config.toml
num_key_value_heads = 1
head_dim = 32
vocab_size = 16384
qk_norm = false
attn_scale = 0.177
init = "uniform"
beta2 = 0.99
lr_head = 0.0155
schedule = "wsd"
train_tokens = 112000000
max_steps = 6941
Each number is 128 + 32 x the weight over its row's rms, rounded and kept within 0 to 255. Layers, rows and columns count from 0. Numbers have three digits each. The size before them is the row's rms in percent of the matrix's.

# layer 7 MLP down, 96x384, rms 0.319, rows 73-95, columns 192-287
095:104098118142134127157121099119201159150156105113119131200101084163125114106167148101146142140121160116160105148113134140079154034167124122115131128113136104117078086164107146138144187114077158156113141091192124101061082180115110118152143174132121188124145142154152177167093195096135146143
097:118126089153131103060073137132131124138072129111107151101106115130117170103116127132148041107098123115068081166095139131112172083104111056103139121117121081148131130126124111147117092133112126116141131113094091107089163078129099159151122057110125099168110087147088119117126165159162123119
092:125157092146103117110165146067218124098145151083164121110112077121123165067142097148148194143148168163150101143176061173123084136211140148121127113115216114152131089079116133143128096122065119119112130138131109103153156137135154120157119177110101082095197150095191106077073128009130096134
102:158117150153182130084149128139098108128182162058132086105142167118130155155124120145164135100149151155189092116126109120087144140191169147086053138166073181113132131125117079129083118119143102148113168186159125078132127139138168135196156124095156141111127119108152133162124123101128091135
099:156128175132166143123124149140103123126124101130137159158137143101144106133169106117103157147173124146124175145171090171131126149119119089089189142149189151035145121142101139072151139192177160145131116100098095171137134146130130127159149202174105065178035178144119185102084087111109107112
100:095083083149102143168148120142097157161218121135122028099165191119110169159111162086115148157126124203112155172118115064106148146140067102128141030175115162118137170132159123114097139090139111120173173125075122123114121165119126112139127140147160089165181119168111149131109158163158130120
098:147154131143105083086144110106134147123080151094096128083133058161106121157133098080182161147190091142096095148164082128139083129146145140132119145144077115188080093123127125140163141185175152137159196095129133120133138171168123123122160126119062067124157080174208114078190147127092120118
100:083122159128074159090086152112139107153157111117090090163048149111114110126167146095117040093089099108169113157065146131120141149097137162137120168099115158154137157171123107091120157106172063086164158074110091107117133086169103180114206134120098105151180155140120073046141097136137111146
103:096120150157114126131182140140106121119088178077126095145113103164106116131132119198081149137135106076176111160103123122188109147185118142115074100133132134158146057171091168058161100158124111126102194154176097144117155132130119134130123099121100176111144167102160113156155088086139199146
095:146154129130102168121136146132195140125127126135189149133156140160105079095100140148108128133080102079158112117129080183061115179146153122162148058110127073171142106116075104110121108157134155144126128034127113128090137119048146166156141084135122077081126049091097104108195074142079084199
103:155151135148108075127138122154097119138098109101127120215110102107137128197155106093158139112136144119132090152093106138089170097146104088112169142135141177125129167140121087143111151131152128187178087152138185144165121126092157105096104159158124180107098104139153135090209122118121106152
100:098175134102156152099137107065183102110141107122120132062085108083096156140126096124115128130140096146110136110118114134099117096118162081179148188143128125196162068119123040094141133089169137147103181085109151073126133078137128065157097135134173158148113089150070115174224084146149166074
101:155096141076129081119196114132105127138122121166128122166156157078103146131118099088192133124128174116133165109106130204136131045128106130091125100180108073045093171102150159103108096094079225110145146087155124080134139230162168184078070131122169161120175131125137141131124196152088109070
107:130141137131095169107119088152195083143136037102120100085156154132117066114095113168114205117165150136159156092120156112111124179065156140123135145093114067104183114073070145143153075151116143139158129111095088071152108127167117154115086122136115121147102157119112100156197128145070159153
094:101121106132111174109081138152155145106135161137142144135110179135145161124158172170178089128039105157185100099111167154201102071142108105108155151173125158137083137125138131097166122118144077114119104117131134122133114088151136135143079192174094135139070141224152108139098102158144110151
099:142070142100102127103107110090125137136166114144108138139100124094136171143110169090106089109100145092108135128133119140064192160175121105145087124086078126098099117105143108128146123111119128164082145106125123198165125110040050174094103093114102164142110145117106100114058117101112058106
098:071172138097134156152147196147105167115093124148150155122142122158144136187138157162048135093154165160183175148113119086132110113107106135104118111129100137135189123164103144168092202133162109085147096092120099155147120150145129143156157101123161108128136154140123129152114109059121126140
102:133121148132112144157153047045166138147142103117139097181105107124137117184106062081158165171118141108137122152084156057141103116142163102063121134139128100138102124091075114089100162120132116146154069070139147118116118172160134146161170159169136143066135194123106087136112103103165133122
101:164125137101059163136167131094144054124116127148117119107127112149083191149064103194154179139135114127136108148153113105071116128156080120069130136150180124165121143138096079192127141109136133153110150195159155131106110112134181145132114123161161137080062128087107154139169060154181143102
099:117119125177137139121086144111100079110100126117064085084110110069119092112119125136130139060134104175123123179116117129142136121159104146111115134142082131151165173123135194125108096110137160144194093135106082071153051173153105092184128168131117085171136155113107170119140164125101177171
102:113109175111112144153114101108114113147135145145153160165090120193167079172131148194087145131123149177103158141123139200179136181117163132100148186147228146099138168114153110069161145106128126134120124076103145096135094132185137100163127161097153155091118129158121128131105101175101076173
098:103146130162105059108135144103118104154192056166151106186082179144157124170118131093147166175133182128119095169170132194108139140110165087162139128120103206121106156180122107125140148143079130066113104151094191120149126120163138077114096120107109134097121084105121122099080169175139105116
095:114183138188137183152170136153146123123075118172126129123119086107129116220139221114107124166176125074143105130114121113137079149067160133078114132123098157097096125158149152140125138147086143168129108089131152078112188160116092132082138100162137169149156179116177126116088094131098126168